config.yaml
n_layer: 10
d_model: 448
n_head: 7
n_kv_head: 7
head_dim: 64
d_mlp: 1344
vocab_size: 32000
activation: "geglu"
norm: "rmsnorm"
norm_place: "pre"
norm_eps: 1e-05
positions: "rope"
rope_base: 1020.0
rope_fraction: 0.25
qk_norm: true
attn_scale: 0.149
bias: "none"
tie_embeddings: false
parallel_block: true
extras: ["local attention windows", "capped logits"]
init: "normal"
init_std_qkv: 0.0227
init_std_o: 0.0
init_std_up: 0.0227
init_std_down: 0.0
optimizer: "muon_variant"
lr: 0.016
lr_mult_o: 1.49
lr_mult_up: 0.616
lr_mult_down: 1.5
beta1: 0.95
lr_head: 0.00766
warmup_steps: 0
schedule: "wsd"
decay_fraction: 0.764
decay_shape: "linear"
final_lr_fraction: 0.0
batch_tokens: 65536
seq_len: 1024
doc_mask: true
train_tokens: 323400000
steps: 4935
dataset: "wikipedia_en"
Each number is 500 + 25 x the weight over its row's rms, rounded and kept within 0 to 999. Layers, rows and columns count from 0. Numbers have three digits each. The size before them is the row's rms in percent of the matrix's.

# layer 3 attention query, 448x448, rms 0.142, rows 286-399, columns 224-279
106:507570489525499497509523482534461453530517519465522492498484486491513449504486509493492508503519497515487506521469481499504527491498482484488476473480516480488491487479
101:508441515498489460470499462492541550504489472505503505517506519501502512503483495465474498472514489479510523501535495492556510460504498507487507483494485516488457531479
103:481487529489566464500526489493506452500513488491522500475490522508464517517483537506501505530454537514498527526460531515509507519514510460525471517476473486491494504519
102:515479533478509530477490472535487434503492485483503487466484510497504532486511504519475509551496498521525523539514527465512510469475495514521487544524466481495548483520
100:501506499492479464541498487506494501482445499482449527534467486479469530495511517488466510498524511542497465523486504523538487502467484494488513487485503469475476502510
105:502472479510490460488470491533529541493477484512447483522511504467495499505539532472546487528526505485457502499506472520485508522497496509496495503513489530528509482520
105:446480501499501540511495531456486482485494501482480558495506486513510558516507473518495489482471536499443492466494547501441462463521493492501487514483519491474549504436
104:497477524509504527464531520450496553513559527527520523497453489450459482479527498523499529502489518532574493523494520532466502504519509514487506498530501534538476482508
102:460488493506521508502532490543512486489471489527460535471494494489511490470496513539465512519519466471471477532489468485470526504537530478479493507522500521505460490516
095:503521491516496520543527455459458518536541506535505505513458519474537507506492540500464487475475507482479481509527507493483520493491543520516494477533493491490481464521
111:492519468459490490490490481469490479508493475495455499519528491541538522505521498498488487500501506504512508496535557446521524480484531517517497505543462498501483517466
107:536450483516536534488515480478486548524520468499507500479466499478516557494466482545493473542488486538486481470521507480528491529508489550522483510479491503473471493530
100:463502496496512518482507497482493490534521519481464525519491462530486495540521490465472541520535512502502507506485544508459498468492509499495429503521505484482503464493
102:470512467518520486494464486502486500498506486494480491478532519521530468511529506452489499521496501478520497484500519542495548515500515502507489486521441504460501495510
106:448509484514457506487437525480535519499501474472488535479527489490462529437558513500501529471487477514491474509520514517522531525510488487509500466514526505501503499472
106:479490470523482465491497506531527502504555530506510537523530458494528480479530489478477517489534487525499466500520479503530488489458490507483541475479481495486512472514
100:494516495509490505509496491502455479517517480473507506465494491497500491474506485494490479541481479465485496486481514493511497487483511517526514510491502514493493499465
094:524561514512492473524515489528537476536506521481545509539467469497458506492499515492492502500470514464510498513503489472472509498529480510504486481464506451482503475465
104:541508523527495505490489496489510545526526517477519491526463493529503485483559508525524432472465489524547512502478484462488492512467510552517494518465508544509485466516
096:515497493490504480503506493507509522545519509472528501486543514514527551507490486480527503527524490510526506466532517531499485504516515476490493525538569492505514482508
099:472482446490522484500483517481480449515522472482470512504497506531473547488486524527517487487499524508517493484485511502482517453509508515507495539538442454533496507450
103:453484556511528494528516533478513446477466534470485539480473520520509519480505505499501501528455506476477520468512482482447508496497499501502548515539491493484506522492
102:536481499476474489510475507513516464479488496467526473518505470509505487498539460510518537536524472511541481485477478504513490506518543470523518490517498478490503462477
106:512495465508536519474477505496443499512484476509492487509553471511524475465480454481520479528461464523485524534555528480487454519489467533477513515498522513510471485516
104:452510527531518462504498464518500490518505541497507509488522484498513476456548532514444504505504436495534499498528469529472526465471478532479516493528487478514508542551
101:505522512537503503475535485522502502543498529456535522497533518507516478529557523467481437456508485519486497464500523533512538468492480482468518468457477481494481531518
100:506493478488515544497500498497478492496489485497491464461475541539509480498469507458438512492491460500475509460495494483515503519536530546502536463485561496490481510505
105:503500543540516506518538467499521513512505543471543511529529535473527518479517517555474497493528505522525521496525459486532515490497503527498499490497526505516516505491
108:533508483495497483542507494518509443516508532498462492481535505491518508531515538474522525491509500512496484466510477537502503471468533464511468483515502485489514492503
106:470470457468482492445508512497471517462513497505480493493498518506533498470512484476521511509513470500525511503500527495525493477528476493532479535512493546482525465487
101:513508517495529458493523469502472526522480438487514458490471480495481504468481505510496515517467521530511516427448500487503471551526506465491537536495499513487511494514
103:501560562498466491524511480438506499545505485508462522480481490529518521500512476516516467494521469489490514517458486492517462534483498517513471466474518509493499490456
101:499526499465515503507495526523525462499518501516520510511505494484526485507472470536502494537539527474560504513517519525457551483520506497502477502524554544524485437435
108:505426492495466479464511509465451480504483491506502515472484491484456459468506518488507494520486489466516477525516538482523505480512441549499503513466490488514517530497
089:503496570518498473526516516516495531480519486507510459520535543502489533504522471491531514470475531497485491483508498518461553451508517532483521483454508518508499525496
077:476524478521526447519505521537525479467503505493469441534522511496510480467486538482511509481498572482521510508535489476499526484525506482487490460486471512507477498522
093:537459502515483509508516466491466545509473522493518511474476499470524527514483458499511506488499453514481485521496510500483484521477523474510518485511542518473501513509
066:453492485514519463465516509534517494502474500491443477498489503454479488489474492466465536449507563518498507492503529494485527552483467479452481456469514452496498489466
089:512535539516501542542506467488458555515485530521529525488459567501501538515490502491516535480521457545479502528461521522494473519455488472513522494538526473463513497507
084:475506492500495434484495521513491516504555496518485422546499499494479524450483527517510474488482482499523474531470522471490495467536466508466527540519471492481516456520
076:520549536457544494501486538475485498476522474509523535480502519509498505522465568505472469497519483535514554483490470456492488497520537502528516546486450495522491514500
070:529491504495506584499535487479509471538513499500532518496512482511500501515545499504500532530496440494527462490505463463492508502518518527505493469484545513468495546501
134:519475494486470534485524472465510462522508512495517502501523460530510504505515528524519453494483429488540518495484505511530458520489483501518505533566527471498486466473
094:482477520501471534516498489482485549497502541464521516502507537506508532484497488509515502501522469509475486535439515520479505484471519479501531522533542490442491510518
060:469471479478492550510481446480474461500518525530516484477498486491477526511477528494508500502506475535537487527469508510487474474454548515537495528486480531491490517494
089:491493505516519507507475471509449535500501537511506491487477548481498521525474518490521524487539494531492492521472518531498484516461541467497494475529518468470501504538
062:495415459481505486469508460482523489494512489482505545492472463506472486512508442489482489564484472518493486529530497478498541474500514518536483520496504537443451535518
081:523481470466486548521474495477501513531501504529498524482518449487497508528506473456515556497529439504466516498443473526488509524486532448535466484516529496488459506536
074:553508483488479518499524499501489510485484484527493505484440501492485531475514522522508477500521510473497514495522498454517516491487506502543487485480471504468533546528
074:524520483505496460502538496509503502488505493473520491517508492531526500464499529536478488485518507523503534492531499511450460517530538469502472533475519442483533514552
075:502473496506485513467480466482514457512458505483495512474473502458492492466457517497511511444538499550478492534550470490491546552471498479509542519554500463511491495492
080:462432480472485505498517485520495514511434488485474507475471468474478544507509434503494485547475484485505515519520479505501459483513448481487495494505508503462486484527
075:470513493506498512491522514506494443530479513493530465522479466482488497516541473524473512500454449503496487502480452525506492503494462472520478475470500459465518507537
081:495480465545506537467519477520517523510484488486477483513469497528499495494491476523523537491525503478476494532519497545500493508470494476494490466512532482469497473466
079:477536489477485495553453474472533499521533501475450430487516489497510490531484501424496497531507518513490464542489472490476515497493516505461557485506508496512475472502
077:535458510497529478528556517465497510502515491526501495493496486522509520460440478523507530473487506498488484502495509500476494508483495499482495492480527508522486489511
084:535517519518475473484501525507484531480503498463503546526472522505547509503510517491517506497506504527548512474508503544501457530488485506483470498494525509509508504505
071:519478516503472493540527503489488497486517484504483460501499506530514500456477481535482494491499499482531514529471514479475544466490498498476519490510461535485502497483
077:528520523544506476481544506521491565438492508506502475494423475477488548509514520492527494469473510502459494501512550499522485535465521430465525513510440526488560480500
075:484509502501538444476482462553515486474478507478489506494537500495496524517485556503507485461504521453503471472515520496529495485478488508498497509509460468508567530505
074:533508484505469499479493511442543470516508503451494487494512514528510451511501550520521504459524526502513472500501466528485503477528491517474504478507506472503537491451
078:469454512495497470454515563511496492508476525502494510514539526541460516445472519486510508518491476522482506521513467452485497536499481507459535522547529534499472502517
072:499506547453521494506480508515515527465481483504505487481495530480547515499471493489514484479500502520463443517503502525507510543464501460538496521517436496514526482509
079:533482491506469503540511520505504507521496525504434485490508469500496482526506479495520523485448502540464467505491504506498516520483492470503512440485502566510476507488
073:455499523489502511551473502488517492516478463473506508522534513475545498470520490506493515510534524469530468486473529515484502469507474513486476467513482482441522560520
081:491476501507442528488501458489519494526472494530498428569518530525493495506512488501495484453489468482486509500485512466509528431527491513515515531483517455512476520533
075:489500473480493497495485504500467507518505493489498444484524512509474495486515499516504473548499526465516513531515488481498493477476516529486465466492540469491514504494
075:481490483474528524512466477503522521499525490502479504501478497496519510503512471531496486508542496493504500516490499516501497464493494510512544490537500517455502496502
070:544515498517494480508521492541538546474508493519511482491490494466501510450482494499476481489531519456521502540503519466499489485479472511527479488469509498433523479476
077:530507502503493516488510505477534496494540491448549519489482508506554457482503532524516489461532482533518515518503489520501487492507512522486512502495519496490473475484
073:535528501521512506503510477464523516531517472501520512537457452511554488475500524551487500488477499507525504465536482470489443540533537506512539479480461530462495526516
075:489520479475517497508484475502492491502507508526489468481459520481467474483486481520510493521517509489492516546514464475531501530536522540514489514445511506521541493487
079:513448463502506485492479566513488496459514509489498484512533533515495486483478530501498477507484472472518530548495506465494502516509536515452531509514505501489445494504
072:487517506477435505533515484473458502474476518523499504514477485478486519529507459521430467506481522502497572540490513532508479458516469487514513511520547521482498487512
073:496477483497523436476502539489510466478537508529487467511518459500495489475493519509510502494512499511503461475475491489490460496519468503488481519509522456483538488489
072:503476517459517470500504488487486445493456458487465469472498528475516511524498484544485480473491508481515506505501517520448506477493545490504520507503473460492518537497
085:513481486508532475538487455498543509516527468511538503494511457485516471499485486557517476449522537473540455504507487498493515451486496535514493500448477494522542500504
086:524502482528497495500539512502466482479508490504509456495499506499497524463464509548461522491513539523498524519530487489467464525484491535535527493456550545521481503501
080:473477477460521488509470499483458473492493502488513441515493500508476500451504457512519465511520522466502509560462506518468475483497526478501494530493465517465493461536
072:465491514485472478501477512522523502502477473517508455518548577488472498497476470516481526488507509457477468514531502484528501517480479501463504497542493515541494519507
077:517481497496489486512468515444488507516482509536505451450554479468481513490508451507483493517506492502471488480521523479508518508476484501482536531501491550503497510503
078:528495507513502499520482507531488488487476473489446480471546490447473507515529478486507516494474492495464393510486427498489521470510513506539532499515474474524496518481
070:503455514453509486519472479541527534481507450508519496508529539564508477506530509510525528513537465468504486534494461479469509477531528512515496536474484505506506512505
080:509527522501527496492487492483493475547498474476475511466554463468534505475459483471505504473518492472554482475482509544503512462516521521546473462478454492488549510485
082:471512520472519460471515486492486506499500502496457495493476455482512501469516537513481498526473504542522473513475479511496497525511525506498495530495490523476519486550
069:513479527501483468487515537461496479486523533507493486484490508511494531502493494494481475518483537477497528421504514492548498533481510449489469521517494574515519504485
081:516510502527532534507511554507515491502484487487483495477530540528567531534501509498491517490518525486556532492502468491481485523522509506510467461482483491518522505492
075:512511506513505425500464508498487499499534509535544468522530448503493501498511497503497495519489472502492545502490515490497499532486515480484529590476505500538509489525
081:462478501474489510507461492484500476535470473477488502497500531512513488516490534497465492472538514439544514492491448448490515453527461548534504499525474447493509506503
072:556504510484518499515479468504476506483474509558514524518458485494505494489477458512516487490475458517522486502496500485516472524520498513507499532481506520550497528518
076:513515536468534499518449467487511479519506509483489477501586515465529472481473495483504470522478507475492449498477500497497509518504538512510504523514467492511474471524
073:496506551487534527518485525555510500456479459507475444540496542483541485518472492524476538507499533495483484455480533495527508532484462517501449471473491502488436527499
080:480498511512504492500544474496481494491500503458500493467505465492515509453478535516494494539494505468489496508515486464485481522522558529499511477550498477462505516516
078:469490518528489501536494505522492538510506521495479496456476496536514521527521545467488489496503500490514505520518480477493544506434448496477529524510505483547493460473
079:486546514480532479521488502510522484507502511486509494492494534507494502534497525462518522524523491487500465473476472491492533466502450515468480474512500484546495499498
076:528499539498521481494508480503497497451491493540531514493477503527502525528531538492511505518485510464501533496500487486469491517510492503527500553471468563496549543498
076:491497533488462490492467459526460483521451491464515524498469529469511493512469531460486525500493499510484491468519481503498491506478487471475488501507485478521499486487
079:484533473506523537498506508472532507551501488502522521517503519527468470488471518422459527510525464518492523463487536455477458516505502468500498479483499516509487488460
111:503508470509477475490497514520487525515494474503536510537499555485487499456474500512489513538453496524514508499495542478482460506488538531488513497509519507524541515454
096:489490502515487483466519485550486494500477480506558518459537516489513453494483514522499504503438465475507478464499543493494493472537500522486552495472501508524500480484
107:468527491562460461470457482496530511452524477534513508465526440513516498457463472478516486441526503502497501478510456556475510491491480456520472490459503523484532459522
120:498470495481486520506530476525477488521508510464543483540510512489480541486474523475502537511489528478499477520484541508532524485521518499494495477541512497461514481455
106:476492468444504512483505490499465484516480522498521498493493486536480502501488486515498502551512511506527516484522503498533529456502528502467528510514517446532498481472
117:491487562478555492513482461451515515496481516537486489482485482484447515518520482522512508512511505504509495495520496514502479516462475508500475514471509503486537539513
100:516521470536458506457489455483458517523502474527461478472503488484531500478509485511470472520537490492503505503485500517501528504466465473483507488513484509491477489500
105:491502501527596482471495494496507521513463497464481497494496550535502539504490498495496490484482491535532486515471536526460483491497500471496529523500457520496473531518
115:493486477511517498543484497478459489483489484520472460535492469517515523491500475485493508465535540511507524557514500531497526507454479505514493471452494523491443483536
120:482501509562488510531423515478483491480477495529492477514533461506518503486501538468475501447513507535507503516527512543519502536488477519497511492438503527504477488513
109:523515481457487483494551499513523521516516501461543525535515499486526490496510484504519486488487474507516502497498496500508508469496555490509490506558524481482528495468
114:517487509478501513488512515506473508509515526486509485498457544540468473502485495539486491534481486506508510509520504509487505510520433491485525492486446509506480467442
093:518528506524496493482488505495510486530465495517534598528519526505530521527530518495491492476504494490504454492497512506490515511541484494494480481475472471507508509536
112:517502498483483492468490466530495517491477519480520505499528502530505507496482455514517539524531505520497492492504467520531505491539531478449492523481468458497524465537
107:466490492516512513472522534455516508447527562518430541465500501475502476527516485476525511477462579497532487500530482465518468488510502461500467510482547480511519511469
106:495515483500537511521470477513448490510484505502477440517526533488501522488470526504527491452509508446503513519476469445512513471512525492500560537512511526471442511533